{"vocab_size": 14608, "norm": "rmsnorm", "norm_eps": 1e-05, "rope_base": 10000.0, "init_std_qkv": 0.0372, "init_std_o": 0.0, "beta1": 0.95}
Each number is 128 + 32 x the weight over its row's rms, rounded and kept within 0 to 255. Layers, rows and columns count from 0. Numbers have three digits each. The size before them is the row's rms in percent of the matrix's.

# q: layer 10 attention query, 96x96, rms 0.0818, rows 17-53, columns 0-95
# k: layer 10 attention key, 96x96, rms 0.0783, rows 17-53, columns 0-95
# v: layer 10 attention value, 96x96, rms 0.0647, rows 0-31, columns 0-95
# o: layer 10 attention output (transposed), 96x96, rms 0.135, rows 0-31, columns 0-95
q17 148:086130151126095176141114130155042131099101085161170101108108140162092089110096198095120131193135147114116140077130127130142182122089179090052140136129081211087080130146177118132118171117148078085093145148169117121187109110107122101084126118097097164104139085115125137131136121156128136091
k17 083:124078176083137103111098077102104141092086163130165125152071144142167125110164118104095128099132146171086093149116131143115120105120168114100182160128126135089142155095117123193139178125100096039128104147139108110164109130143239117103100103107180094165096158132079124127113124213131136113
q18 127:162105144136179104141147210121094156098182085156137146130099178120196164127177137135101172085162149132167120077169177161139152106149121173121110116128159089127158124099111131185074092142133146092148096132073157135112123130074170093080135119073164113177145152149119146126168099147126133207
k18 123:115055145128136125103177165126091115033156106162148104135133150148169141113172165077115185120172083110147088080126173202169118117105102168125094055136150119131144138168099157132111101148122147089106121104100111134091102141065122105133163075145105153144113091101175145094177098125166114160
q19 138:138149109087164159138169122126150105096108060089108177102143066161107089140076097198106173109119145120153128137152179125134114131133109147186072156097132124191117092182146098082156166133195111119194086089088149113106137116108138147152151099113184108118166088152134093088110168092160137148
k19 136:139156097104149116119206104115175086105091083079143133134169077180081055126122147207093150079070113106106136143110169100097130147120155099141060140148133111154151114178159114100123146104170078146132102059100112111099110104090080143178132162122119096179127116129151101106131163121159152117
q20 115:134079155085147090154107107157156145150123143146210183148125059156099121146123079159113066142110165110092090146072130119094145160121127178120138119169113198161208087139130077152121094081107113105151099149110085108133121112127168093161131107149117109193111157200081119157133144112132138106
k20 112:107114086136157109059147122112142146131155178105116132119120096117129179131122127158203105172162141114081129132092165157107133127128145116167162152194145096100208139092163126166103075093143170077177145078155103123105082140095088082217110123120110127144092107124121093166172133093170151089
q21 125:102094106170127141088131166126114130192142138144097126119123152068134151077173113130119102181132181144143158095187152113104113140109075131099135141109069134129160098106100109135177132138098140154180172084124093184120068046176146113142156090052068121125114140166118154096120080156102085121
k21 117:134084061113103101135116167181146117131146086102089115095128192138193129102142154060192125129142113053185125100140106139089176102083097123089143113114110183102146107170076119122125149121093098114093125071155074164166105110114066123096128154098107177124120124143151130135103086108078159123
q22 120:125092165180133121129105116111143118157108117141133138142146124143162100151102144177190167099036116139101137089178135109086126096131126094161105152094169114147184113097104136148089155152191128127078152090180111132151065171095114143147102160083063152140148163143102072147123043181103150118
k22 116:107109156142069121129116085116149145112176114176150116113105111147096190142144135155092107097081107138135108162176124124106115081149154117170124170075155058174162122094106187139091127158157162124106123034148108163172105183086199168154118098110155144117157114165148139172080086120100144137
q23 118:120128116100081139102117066110134156098113150193146107148082138094168102107145114140080189167093107103170146087158138153128120097107137121142126146114136100195162079103167181170087144101119103160152124091072134173160150096129143132183187136102126116152077079075091142156145119163207174132
k23 124:182065175088083118126149159063175133090160099097110106122137184120116175119063193173127132124135144137152106130159094130119175152056142156165132121111108153201101051146128122086109156151134131145168101137163097155170090124132117154176132157153098146121126123107147100146202131170127153156
q24 115:104128094095125130128144188189127167127113085094164101126133152180171131119133133193110108138101110025092143110119150098098094145107128097108111132204156143099125129160134128121117162110142152165132123100128079088087063203078124108105132121135139169094224132120180096165149142150111139116
k24 117:148117132114091129164122153159211119110090107172134149127096103137104067120160104141108123124125140013127128098083163152146113119084120101171173188144077108172078123173114132125132173115134108178185133135169125145118178145103145150138117078064124147159169123149157134193134113144140119067
q25 111:098140165076189118175088149131140150086089116172086178155100141148156092130148174105191125122112156096094083138171160157117091181164134145112120122087028128122135096141131080117115105118127074168110120151130121149152152091149105109123136074083193104186144156112130138136111052119161105115
k25 113:102108081112138098138083152173125166156122131136110180183125148132186083158128168168130136146100092119055116159125136129114114178096133125108131080176087127155190122186100063108125126172108086189158161102179105094136087139106123163101149087119144119156147107170119134154168071160061157156
q26 124:109109074148147085097133105120096096139112083143095152097109132076104101138125155071127122095118115154103116209110140147109127133117075167106176129169118168127160133129133090153096078181166136080151160178134135057187125123146103147155096157100102169075111127144069105098121148202112058165
k26 118:090094066122118064092139104101055099104175111147115163087095118113097110108138104093110124087115148206079126215122131137102127093112107148108149132147191127073133182091162139146105112147115193093075098141088114125101148149130182099147119156152157173129064122157102138138094143152103118149
q27 145:151132105154114044121170110083135052159132063104117154071133155124077141085173091098078104130113151116110154170130133096105170108111125157119136195115157078115151121115112108132062094126114165169142193171139164094109165109158109140148162118137141163102121167102153150038110101111145106119
k27 137:147096129101112069139113113122135056143121079161083137067102125128115144088142117083049114150146127119129156171127109170102152150096201155081167173130130130110171152105126104118091102115102157192100135200157169085141122132160094183130164136177114156102088128150125147062083129083161120140
q28 125:141097107148160157156107112110100090113143087152078132112147103120123107147090118189088193132073181194078086112126074127089118129184179147112140096144159150127194133119120148131111088154103116177103167112101064106081180058127089130111072140172116117093133072131097120109119123107150160139
k28 124:113124186164158139173145099122074079126144134108095150095123095139104141168092092178080146129161159136089092126143090152091149139097097121108155140137130122126177096136142142128077165124127199141178203127152141095093177098113080184058095176192142124095158109100131100163102098134101187137
q29 122:082071144084158141106123202107101138119164177139167155067115136135085145118098142157123160138124121184107090159130126170142094138146174101157060131080139098102124149149133173073131120155132144136114146168128166112154133145134151045129116072184097172062095145121149197172126159154148111161
k29 118:109140096129172155139138129150094112145185111127080153080161136137096142157138140137110116091132133176069073151154149205157120106170183119127090108083145083158111145166112104112193163089082094139166141186117120145173174114115082081067105081164126081105125156085131147185108167127128115165
q30 121:137168120124120065117151124142156134162140137101117158091107179056173084163128077070146118153134195119127084171125159163112091090157144174078127130138156119127110107126129089118137139152083109084176170118129120088103159137094059083114099125160140146108168142123161107203092160080133093057
k30 118:115152175207110061125139102164111150162119133097174194137138146140124090082119094060110125136115115110073129163119216128107103135122135161106178128151206129152106163125135106129130082185086142095141122172112141129123103136117144088113116152121170142135170154122106111114105108196114081047
q31 150:162056127171102131139143166139067117159163138136109136098080122112135085135137123081079119132212182151184160106153093107147089108084164099058127166122163167114140167080109171098143175112086149156112142177128137122176108130126115080070135111118081106095128127093109144062117164110100126150
k31 129:121052176149150147130149175173097128136153092113141126109078156129178086148115149105088120137229142093158197050148101152132129108107165121082121141141123169095093116154131135129134198125080100145090114147130124099145120101129098078035113137115116131085148127121155132110089184153120100148
v0 113:100111158134187105089103152144102085159154160111103074113182082181127139133137099122129186108139111114110142119097171185116138132141145114159150157137063125120216166084074115172126170130108127124124096120114132140203170161119139087132085159126126092177180055146128146118149104092091172169
o0 116:151150218135134049115111160072159065115154146122060097156127094162116117089135139124153094148112204122131135118111149153113200113133106160154131135134059168065132133105091119141078152072098160148113103088093159118159135105084157100156123115072119111157180141126156133093142093128106125155
v1 094:106119136163152130190103097093139083117165141155148124100165114158131113143112103111133191106143130105174076142132152140141176107124130080119117141160116156082157133100231109210117167177141136139142101160173136090094189195086149120109089106163121125168152107148194181103113137144162099100
o1 093:119077184168114086158075125123141097191174115101144122145150117136168132083147087176103150092172109119101084120102161111153154151158104116119147128159089174100049173091086106185054090085142066137117158110117149144096164136131138151115100179160119155160113126129179160140124092131178142163
v2 106:137111134084119160113059130100144130105133132164158062118123160110131123096073113154084138155095167103112101086115151109159103128134085094074119160118122193145124089108148069125099144163072165135110135113153144085110119153077143126130184148182157061138103136120203191209146134099134152171
o2 113:157142165146109146121169113091119068145179122111176097159159091060133180117092085137137164134116141152125115085175169149100114119172086099139137076056146131133165116104088096145080115183132139118109146137133060086125109135137118126112120140125138123101087137129165231161157074143192115086
v3 107:145109127097178145097111120122137190142128161106136101165086125172117100150119106162137137112138105158132098131195153076108089117107102148126177165243139174172112119103112091132125136086115135117030130145190116082079147113114137161123093115084128149120126136101128098118200139159163066124
o3 110:149228091164096164071105125080137112136168162158173139140109110094118058151101112186123059096110138150072136149112136109154092169103105137116101149160123119180109139128104107130126132121153125086102114164178131098127110188120139126069108118117142149060116146137146155196136180191085125123
v4 112:086109147160086169165146141158147098137136099164161106107115095162172120150137085164136175109126208134127086166076113111184139112189078132060122073138096111086140077134099158157147097150118151135174127118097081163106159172165143100123092196151106135138089165153156088064117161115132144121
o4 112:119120125188135102180103191203131090127131126141130057100105073171100119096134055221108165160150154112203073167149141143141126099108147088099176168144092122068132129078118152117136125140128144133114140122104146141127157130139150143132126133190136116126136128132127124101169083124188086078
v5 112:075115134099151137141148122163126146145109160194160107120104108032135137092128179092043125123145145143137127144204137094076136097134111091167110108116084192121137110096139057111148104127126142140167108139151177158109142113115091109160097145142155190157077125132068198126111135105159149096
o5 115:127108174088123129141143109179120112179120171151144086142176162075112099153100165089103116132082091122132124129142132122145122129093163133116182153087056152107076111182160098156146136155141151155107102165160086177153183085173148109138165137133125199135126099137083171178196136142160171190
v6 108:135135123094113095139124150146111162144194099080148112084201070169130152169072157120116125176117139136118124084147089157143103134082086111098112121193130055133103148155141098118088117129072148113108121073194191066148107102094150135127137122114175094087124117146103065173156140111122088108
o6 108:091175130124138179096097160076094126133162126111111152114159113127097146077176198139101181063096149170135115083149077196168107124202049142121124088125110074141150129157097097070121140139149169120102175122109156095137131089077143134075110137152134152115089127098125128172116111132087120107
v7 108:169103128177155110127109121133139132103080114118115174144107181089102144131152189109119070153116119184130135151078136037170123101120123098167052115113098116155095146147130169119129135115103137120134134146127197105187113190172148169083123095119188100130132041099078114176135134134105136101
o7 112:128113196116184181061124131129070139168125113105079148096094171058117169172148161087178124137107122183130090166129136104101126142078140121141131096105146083094107125197141137170104114064145092099092143132168139114112084188169106142104166128129107082131115121142110130087095164127093159082
v8 103:121116164153119095072186085109130140093087157146118130139136096143047112173140118147143161090099102124143162110098084138147130103133095174114145082172115159179057125131110098142172091177150184130081117111169211123139127072142186164089148155156120158135099100147130082085097139115087092128
o8 109:119183148191119119078131141139103146128105136117134095107157138103123108131132141118130172080162102151120086134117087114145082096154143158117144163153118159091086167127148133111183105137122108000109078140094147128168054179173138113171118128116221117115134160111137097174147133132066111133
v9 108:116138150132140128108133140103060192130132158074130104119096111141084086102191039097130097120119092110111093162152107184086152175146180184158113175166110135165119127106120077141154127119123118137120103120088074125137124073114113164156090082038085131171120181161131149089139113138133139148
o9 112:131162129139116105145139074118113127082127187152148144130110107198167062121130109141179070166161109129120187168119101136134156117166127143165074168180119141121133200107122140118190156159145148148163103116164120145178065071175123097107153129044151151115145157087128110165100137130142165176
v10 094:113113118124121125098154108119111161128109102083133143193112200090070126115093130102127147091112138135133162097070130150124146084125127107132063147126110139142193213121158093145189104170128103151090153146094141155167136119144149196132165158137157148147173062112149053145193104136156075140
o10 098:161123187090155128086125107083135160099114093091050186119084151115106115152109118111114149125138139111062102165127123084089042122118075135189129179110143163091078136120142148152184162122114092105160171112131113155223110131141115131157137127164166111136145130145139172186108140153078126138
v11 117:134135101098123083113127087063126085170051109140093071078106059080142135093115153087123113135143149147170133121155164100088127150076113161105112088175141156122078153109081121089173125070145152117153125138116182085113105104142166132170099140137161104185129137064067143155131166139089125114
o11 122:128159111075071163130080104119099088141093126123116092073137112077138189132089132069155146145090086100144128126106156119149115134094147151108121141127131086092134117140102122138186153117164142011134101146114110132126199099171131070061104115085161143157131138154114112171161168089074155139
v12 115:088150138153093141088101150113120126149137168168132142124184113118134108204153078142135110103125120117123224151156108131067102129119209133166174160093137131157091115121156116157067105115165134126128044120138079142113157044117104104132117060114108131105123174089149172101129142163096145135
o12 122:117125131159100133114140142100085118101122183136178163166198153131137097130147152186124082070117067184097214145083133166099113121140207145128106163119163182167152149107109139109095130108080176188126080130126110173107138120103110097186116129103108156123129173112131058109117130142140107132
v13 121:168118110142140101128097092067102154081123114066098088103149162106124104197113135169145179074118079123157114098177160155148143142127150174160136129157136183118074083076095091145103146130121130118145125158108083077122047158094177140104129089117131140137138175110049150135117139090086135175
o13 118:158222103177123089127170095093124140073140091141149119119134151115149129132165128099135174097162083107167159126112198155163207150141123142123079153116168101147104124118112136119061102123141098055129103121134156100132135133114110113096203128088137094140066178081162118127121125068135176147
v14 108:191122133124184109138048178096158119122145132187154158127156067128140129049117128185194154155117120118131113101169181060167119106116154168144124137056104139169127083134187138116117134115109165127096173155122144118127104168179144132094149128130188142119124084136151110136147166161107078138
o14 107:156104159155167178166125181157135123184141121121137105132115114064118099166177077117142148160171115169068120060120129138101132126104146171127130060132136115171177096135105094118142111070136074112090107150162132082132145159150134108112088122130113122076084108120192188081064135090110150082
v15 106:165120126085084130190077085020111115154107089117122150132061077119127103055115073106132163166098077119144113080126108182125131136132096114098110128131143145126174140065136174096166093170107130124161087113089151110114149105143104143125139115126099093168185111143136101195161125099131140137
o15 112:133104160079088115180123139065073109121128127143117098128132127198137200102106075111130147180182145145086175090165127054104141127148134135149089122143156051086132164144094153091177173198171104100198146074136133104151164123135135111114136150139128128112154168137126178147153128124101124113
v16 101:126123118101098151151121123135142115112176123109173240129176152141138119121133132131164127085139075132120129103137159167148146174126104150137151151134187175110188096038153107133174192119122098122069193125095076200118101158091125174142172109134128147096100159096119127132162104159161113131
o16 102:154165098126078108147124116168179161101162084135173175196110150104142059154116135100120124171160146089077157155143130127144122125125061083101144150144179118165094092143119143077157137105143103139180111077139114100127129112044105112197145128153075100121141091075167187120100153122154109138
v17 118:165127113077171135110127096121116144160142125164124088104017138127141083103148103158096196129142134141123080138130142117126126118131141136167131107209115151146092118124065128101118099150133164117124109164098145116118115141148122154143135223095153065157121225096145150093125115083124184078
o17 121:102159096139112114105182163115128097177122103138146070116102083142172115131101110118209105137138113114172099131139187097160173160123175112183092141195079114129167104109137098170079160188185130087090121171118070120216126143173124126107132143154125125066133153106120121160153134119132131108
v18 110:138139153168111120129138159152149122086089127097121151169159186088103113086113151151139154132123056136124203173063106142106119147154110099066153115074170137114117064156157190115157105170151134144115158170106112192098079153095126143123126114148141139085083192119198086128128127166125158166
o18 110:200127049142126094095134103184098124090095100111112134113108176115124154135124130188090125168104137104096141133133131125074061117147166078085130130135185105171111108120156172117144105155112060129114094162109062138119048116131101137187135123176109125142123117157139159063083094131121086151
v19 107:150172137113147095113142143085124093070080113146150100152138170092140124199100144136144181200132073101105114101119083152113139126162117100066099152172140126139163063093141088082095151096138147130112134118117179203119146086117168113068091130141169114139185074160126131176115148097145157101
o19 106:125122129126136174075197096090153082097126081146139087167134114132087174126118136108117143141124101176132142123174063107144180120178125221091140144105134104131095158091110139080047164126130080165093097116089198146128099128145112136135125119173140092156100104109109167132183099111103089171
v20 112:166131148150189089084130167125129127154103075105095107156146177187114156158132163114135054122109135110111151101135072134149107112218139167092163141108160104168134070140131091084129101112108131130110098092115179086134109123143157076125155119167142081136130099138080172167055098110120149194
o20 115:157114130146161118115216104082124133095117133154094111159165105162097144169109165096174087097096104066172098107161079154111139113158136148082131125048147069140180123165149137094165094135091132099133102120078197073094114165123136125112128099087184115138153104125138118128095051111122115110
v21 108:151074127136160125104211135122116181077141120097150091159109165109116159138116132113086140098115140133124154176117130123150129102180084133083073131115068135135111057117201037157134128141067145136122098066193137128142135131103150134156145158152169115147069134119107159117071109112133182103
o21 112:123137142149154134077218129163146086130173167128102110145117168086127106100098193129122142113142077117186106145149113165143093095145130082101107153066052146111081112131148096181166115132153105125150112095109105138143067134142163130107171111137220137113082097107124167160137061156161141126
v22 104:109160163146161086097138121096079172116142080140090046085141147151086087132159061145146166182123131119157149116098115153116121094126173123210160094134090126135128139157148197124116120118116163129145069155141120130181113111185127118171123125148170046132134175149162161136163130085103153169
o22 106:135162126145148071109106163090057088110117148065062123162152141157185141099188139129197105141111104158140112083082133147091166118148186178196110145151119117154156164088127155153126139140073165112125130149074091106187128122165127140106124167111140076088135139142159112095167096144129168093
v23 103:178119117126103169196147113084143154090096096168151108131071158139141128123099066143125096158133154141143127069133101138122112110119105123099149081127223160081120065066153173118082160188209149131170124086134152117119162138141142094121082144167184140121109169130125132151113165107165106138
o23 103:152132091123078158149130115137105171142139133163126074145182095145124161091148117135105131114159106155130106140163146087132167159132152132074139105091185095191118122083089160131094171208156076109127167068139115135094145162159201173135107173175150140157129119148178088139206108131145128079
v24 110:097139097164158104132142154123121049109152153156129105134126095114125129157154077216093150184153126122129099145148081143118166077123093134103233157108079112092161128129144151171191101089139142109101090112111124222151128147162101100135122171110067143143152136118136160167125139086107147123
o24 102:132143117155123096091163169119158060152105173107144103121115115166132138110144073139123112161136143114144119146126106078126223046074121188126173147162105158164088142119125141102155116098065195071146117112070122142085141141102154122114158101193104151081167117115104176086138112125133092151
v25 100:093132136164166124100159167187131110098117156127160140085145104139184150214117178106131165114150095153117026138136079120142132142132102096113105134137081078105109146155118081155078138054116118137128163145138162148157082181110175095124084118148160121149103129141063133094083129120180131091
o25 103:087144084184153161118136139147140111136128079150140146141119138121099121161164161125116142112077128131169070146172101177194165120140099156102164144141091125071102107143114065142059093035149178178076127135126155151106093117132133178096151128165109142198104096112100132119159080091117165158
v26 102:127147101085069162064154121115137099163213112152117130105117183171129121111150136131135147141134136120129167156104060170126156091170164117114079113198130081107116173155150114131166204118143129122070142067151109176126116096086119171130091157168122114134144126117120150130089120117134088035
o26 104:072096094083126086067141141127164113132109099067122174125159098151165113128087121116147131107144104084137143128174091137168122089127088138100152199204093179145112123153166125135133188128180154119192151105071155138146121113131151136138067135167128092163092121113099116159100136180174087071
v27 102:088162150130107139137103091064128129103152136156164170157117129124142122144115166095115148204123084154138133143099086167146124075132176125160130085122127103161157048158172108136159130151126093135092163139092180116090036164145115105104156177044140158070145098180161095119165112141131122125
o27 101:117096200166154127120138098171163144083074184133120124180106110221134129156176150106118190160108112150083082063120135098147088114121134169128168118155157094177172107153172134110137113159163087140100112086104116142128118144131078132113161149174099120151105147104103167143066112176092097151
v28 118:101155168129073091119136168166144137129166113137135102094179103114142120110157094119141143099112152116112116084075177109154112178146159093151105082154077184169108096103029078158149121190164137126092187141152160120131087124153079139146180155163155101086146126152141132078109097132061120127
o28 119:092151142123132092131095158136115173079143093147167081147153047104136104155134171107179179139092163150123109087102147163129096115138116059137162141152074168077145125104133160147147138160117134177082097163120087110142139093157131135224142135063158071092119157120144185108082144104105127113
v29 098:085144152114137080138165110115116159130099112122126057092166140155099150170174111076145108152111101101178129156135146166179168150149101105108129114221109130156118132123112138149194178061140127119150208135156109125086151195137129132103195159131112136137093055127119117138069127118159093105
o29 102:075165141146116111139056120143193143098162095102090089126060131156152161133114096065108119152094076120126068116160114152123146133125101103126171164129092101117082201137137162144181095114134134041164134155089150115087142100164120133139131135053156102136123076139077133144124155155166109157
v30 098:164142136130169167094133121103148106127120129078110148152026106141154104077124108081125039160111115151095071119109076118105110181138138158153097177087121103142136150151075123145085136131131120128140173085135151094148110185084155107116093167087097081202154133167119167114091117139145158163
o30 103:126077158107134153104158106116150145110122164154148122143116105188108135138124131098163079135144196084153137115180152102171154121103114122165088084146141116096167156116100099159113104147187150148094151104187092124110045177176130144036097128070156137211126122119140102113116087082110139103
v31 091:139147132131097099116178142143129128084141080088086134117159100167082126124177135130138124161129159116119087061097143155109170145112127149129133120153183140104107099131084151161167048195153158126160166142133166119172126137127112132114098100169226130121114192161097069105074109165069168148
o31 091:160157127077110109150095107153097188090092083092104144112145095139115160126172159096216156122171181127152121143098136133170192114201122123102144144114074089119095138087135145112166121168149115085112156166101143180130108116137174121154125143146184095086134097081162101093115075083103113176
q32 089:140177112132166090120164096121142128097123089130159135147102102157142193127184122108169117130150070133166121161178201136170090122208122136137138120131112095130131120140109135134134133143124185157097081104104120111081174116102076166037161084109179114107160131080169136058164090088146127138
k32 074:121118113149135103179150185167096157133099193125174110136176108129113106152069091117112132112126237118141195117149074150146141131090138114142114129157083182067148152121154105114113107161179108118173130186170089143157115167157107137161125150120098106156086159174080155154183119136163117119
q33 083:129153131107145103132126080122148116166121062098132169118138085140141175116141153079165097127131089123138128158128180115123080125207124117100126130154097128152108127101089164101169132135136159168107112143107110106098129149055063160054153087130126169085125091049203124040151105108125111110
k33 097:135193121103116116183141132116173138150132141146120141087084128141161141157169091160131061124146107142197123177157180132176065120097154159151106160085158078134115069106144100156185115073125185171143097125158168140103186142123092152105113080136153081114176155092162160135121104081127118156
q34 091:178089147129123126173118120157103133127111150140079135103153092135115088120082088119109139157119170134124137106173044144142173106112162113107156123114096176128149116116138118122099138142148052087154145094173119151199151118145201131208071160164100114127076159197065169157094130134114122097
k34 084:122081177106134167061092115083137074133098128158153159119101133134119135092110169132121117146085069196080099087062144090070176142166095144121130100179114111151143171180100140136117130147142129074069089185093098141093087113146153079151135149158106168102102094143148086128121116182123114138
q35 075:144077138138147096125183196145087160145164124116120135117108120114147063173141092133094164030085192121095135146124160166120122095119147107158100133071147174114129084119154089110100159103120143123159118068121120152138149146128120135059027146174152114169109113147155138117061118119099133126
k35 083:110054156144123147064149157151100084082105096191097112148119105112098123111153166165159137128158118148159124108187140137058208168150126109080077105149081131114153152108125143156121143147107120116108174141109074116066113055145168109130181115107106108082134171162147103156189103110114119105
q36 083:111112128148092154073144087064149101119138122171070105178108157133145183118193158084166141113146150119119098117106147128086113091085085160160189130104183100189101106133102107139121090133092142182120135098129152149078153096085082144098059104120163146148134135058157077134130122138125179094
k36 091:164162095084167104157134130164119174153163149116141115091162113114139186117114102075190075143147078105164129116103113124224140149181132163085104159145114115146151134094106143110130104108166132179163110176172107103161186148177086130157165107104081124113132122171094113130151038110142155128
q37 082:087195086124140100073147082158160089099131089109161118142107121126137178141195182128131122161170101099155122146139215148137089151176117173143127144153144062136099133138103135141155133120119175170098090151095149134068107131115074126073156102090100177135153079072176108111130094098147119106
k37 079:125091081155172095179176150102116165162161173102138151109139180148149172113153083102187182146139145102157106185103083104149049129110118162112149158118137169150113151097153111101103117103128160188141138120120167185142129182143099179106111114112149103180151147133125125116162106090123201199
q38 093:119143106091159165148080151157096140136109172171112136127172158095071095125083142135110116151103176174101169137140059130136163123139106086120096095119122196087150170124162125103108140117189099077128122143174099116177154162171176096166124162148137061127104167188079191168140141158110114126
k38 078:142133179098077168045095091147082108151093101118117152174128107120095064125082151121110112104110100158064145075124189123096190105134121130106114076132110124136140122171124135160118125177108097016073118121120108114107119103132156112144139143148100173098094089141139118115098179178123091118
q39 079:102194125167126116068149150145137127091101139142085141187132083132129105047168137139089112141093104148134132147102187114152145155147155170155116084138124079164120141173186136151138100145078139112122165073100162136051112126116170124169167149055096156170153162139108154122162147188140135084
k39 093:157139149086122143161140061122171092146123156137087125141124084118106150173084087136127056154187135147178198114115116150192087041070046157121146162124120134096141165137138110135141107142127182091084146152138123108104143139119088072157141112112124148079152142142096139097134099119104098182
q40 080:115095128114083195112167127101058109137131132168133112061128095122128133145156173122107137162196092157160182053182092180201134097152121120140138082178119130142111117164115202125126119163158097149114135151129088149125183131141135149102099153138081170120133088109151174126124113172163176150
k40 098:112084173166181130189135137126062094168164133128109107144145151138155100154115126125088179201152107120160113096120120096081182108124116165125144071145113146129148163130160141149035143134147164109115072167118125140142104121113139068068127172140093172081128174176119107109157125112060141166
q41 092:130083141090145169131122146176099174129104130154124140126143151155098113101117116104115104174091177155126179122129079155116191122143143125128117103135059170081129139149176087085108161150199073069150147129190087125151136148168137085131120161080135082099074163188111192176125142140142101095
k41 079:128079157125079178067097098136093077082101121157125102190094147133112088148129180084103104111104120187078109116148163129113199100111156106117120120150150147128144121187126107155118155161119123057102168112129093134113093068190192082109153136134121174131117108131095094139074161170135094104
q42 086:188107183133129170182139072094151175151122197143123099098131066117110137146117113164146164088186090173139091103148104126146162141124152101213091126133136098143148073089100112130130119090123121131123103152082105162207137124146177156155115130161171116103041159132093149118104120141151159145
k42 121:183130090171135118145153120153183152104177131157150097100134111146140172125157182186181201132132104102176133113134096095159163174104162175168133147118085144164066089082164102087079148070154128222137118145088127125105145136155126141126115167118123132150119148136167163137187122099117175113
q43 108:129108118119141091079152143099140097089130077125187132088085139151147151153198135089175104110146130103118079148101165151151100112128118139123087128109161094122098109078059132120133106110095118159122129173125120077099164168147114107048093080140179195164131141105222099120099153083168127146
k43 061:142051114120132079180140176150147204132147159094117111120153118112121145129199109086096129127167093083150112151130107136155027142166120119129149155166168169103133150159115130114152081110142104168155142127141199071136087152167153179120142072112156103153123133142139135144207084139122105148
q44 095:153186083153106110102134096097164113144155138093122118091118106128156121139155135160170158073120067075161124132141159124156083088080081148118152140117142113146124118107111181162161070128082198190135093095078103143108133144062162169111114108121137157222175109087163112117109115119102173113
k44 057:126121082141133109152156153120193112153158108088102121109151095080140174113108105138143092127189148104158103128144122132123094171110070154134113135131061080142090107089091109114169134110170133188134129140108189096165146125130143107101133144077114087077064180097175092134216116081091096170
q45 082:133118086139125130173125103186125110180098090131131162177160135176091104145131102172109105116121126047143183043114085143154106072060136121124226143104110153121114157131158184148096136107172113141111130104167135147161125118117122162148129136109055136127168085085146115136097084156140144092
k45 131:082111161119144132101124140116100140079085108132190113167138147118162060133124147141110088123092162131047155101145106156045216128144120135119128112160115146122189086158126147163119134211116105067122140124141091125108085080139167117173137168162155122143080106177114103145115148168117077133
q46 100:144154116110109114162135109118102188165114125125134132140207126105134106092101143111113112149143210167154187141146087157138131132128127145109104108153083208092137179123152036113111176122157129072168152118144090114141119168158108122180123174128041070092089144164113136109143122150145100086
k46 064:093145153106067162079138145167086105149138165113120117117164120097151102124157111130103140129051114126102102154122126135159122103124159121139158170158188111089106123106136125150167181133129144040138098064148186147168127098171183101146147164108161078133088133126151117144106242152110090152
q47 077:191117158157125112189124103100149147122119168076113182090118104128159128128129102121129191145097103106091113134071134133096111058105076127109155127100148137104127133130167123153093098143122141140117100173062112123143101151094241112113079157114120114199103151198098142100125086147089163157
k47 129:172114082168079087113136155132195107164157123136066099102134137085173189112181134150139142097171158107200109127172147151135103165109138150172125175160097073140125099096132159153148076081130148234122142126107170113120149156129144153099113103124155122132122152110153163127146065093113080133
q48 067:109146140086118175092101131184104131121185189110149099136159130089108107150088169164118143079075110143113164092124120097136181127084162096156166153102130142118124150115110199150101127119056126082078076107173150160174155111172141101189120137175140170090121140170143117140068157177158133151
k48 201:134149090155149077194172139090170182156165145085138129078099111115154170125163078141157149111161115103187111175151134125140070141116138184148129150089139095156100114064109118133176117076110176207163095103105153143141148174090143171106109101108149080152136158113158126117173113088103158159
q49 199:126143072146147082127178140094168093154140104110128119102089117128146155152173098134151108098167100079174085138157166123152050132107116188141124167120155087151107096090083152157186124096100189195150118116097149129109158162085115161094143085105139145147179095050181130119137143072116141129
k49 038:114080119084158131081143118178161079137123132123103131147171092121137087095135113084123132127133135046137199066119112074135128146101080088117123097197111157141141124173160119076091176170118084185100142163109128081109104056164136105117152185106081135089140108141128144106136161155161096101
q50 103:162135153158119095115163092129130108154152103161101114138189102123110198097156199101136052158146121101132147067134105142101122156165153114118069155110163112137152138092192152163122115125116165139176174096181103133182124102172152177117191071129154140123121160151123064173089092103133113154
k50 100:101066106122155131156094137146134173048115073128096129085149147124159127098084140081123139132112083132088088100082116168123144101205085108156142102069127161085144126096106083094095161172125113146141163166140135130105130102153105083169096147140096116177075126169103146077161068127117119062
q51 104:092119170141140157109111093120155107080129168137118130147100158136167122156125133118101157144055161129117113113159162143094118122178121150144180154179161159169137086158121078151123137124139095108157065122089123144083129127156102164105125038075168120160203183126191074145139121123212145123
k51 106:134155183177070044074117115124124139094101134113105156149176111132144105128070127152098109160079067090163067145101141088088110155122154125163089123173143098173180133133114140133114121190114150066152145068157101138113143134121106149147094126146117133125137153063119117165096033121124143141
q52 091:130095099049123100114118110105119157146103095117103135125131164201114078144151139131213160065122089097126064157097169147163101116163125161069133152137102116134149097072106061083086130167146183101112133186153108143132153111161116176110143125150174130130071162134146139119132155102086090157
k52 098:136137117164084146094150115087157162137152095185170182142116155143123134083118098084131131111040143182101152198160144107098116111152190140184146157212171101093131140143116129113154141095115092102086118128139157086141158155132100100140111108097080097126092094149158129172085168186151099098
q53 099:082173179096112156112114123149141101124099156177128213196129144138108132112139140148081156189090111124147111092133116080083103123166116106157104095100124080127208149131118150108096061125081140132120115133145098092082108158107146117141164064080101123118107055115109088185121168135082118109
k53 101:170144146122149115200106095129190112098131161092132106122148160186139127118129094082116123094109093138099087138135167182127132148079134151142155114105166108115125058143161155118074062124114146109118079118104162149126154176106120161119127134171171093195165136170108164140104021166171100124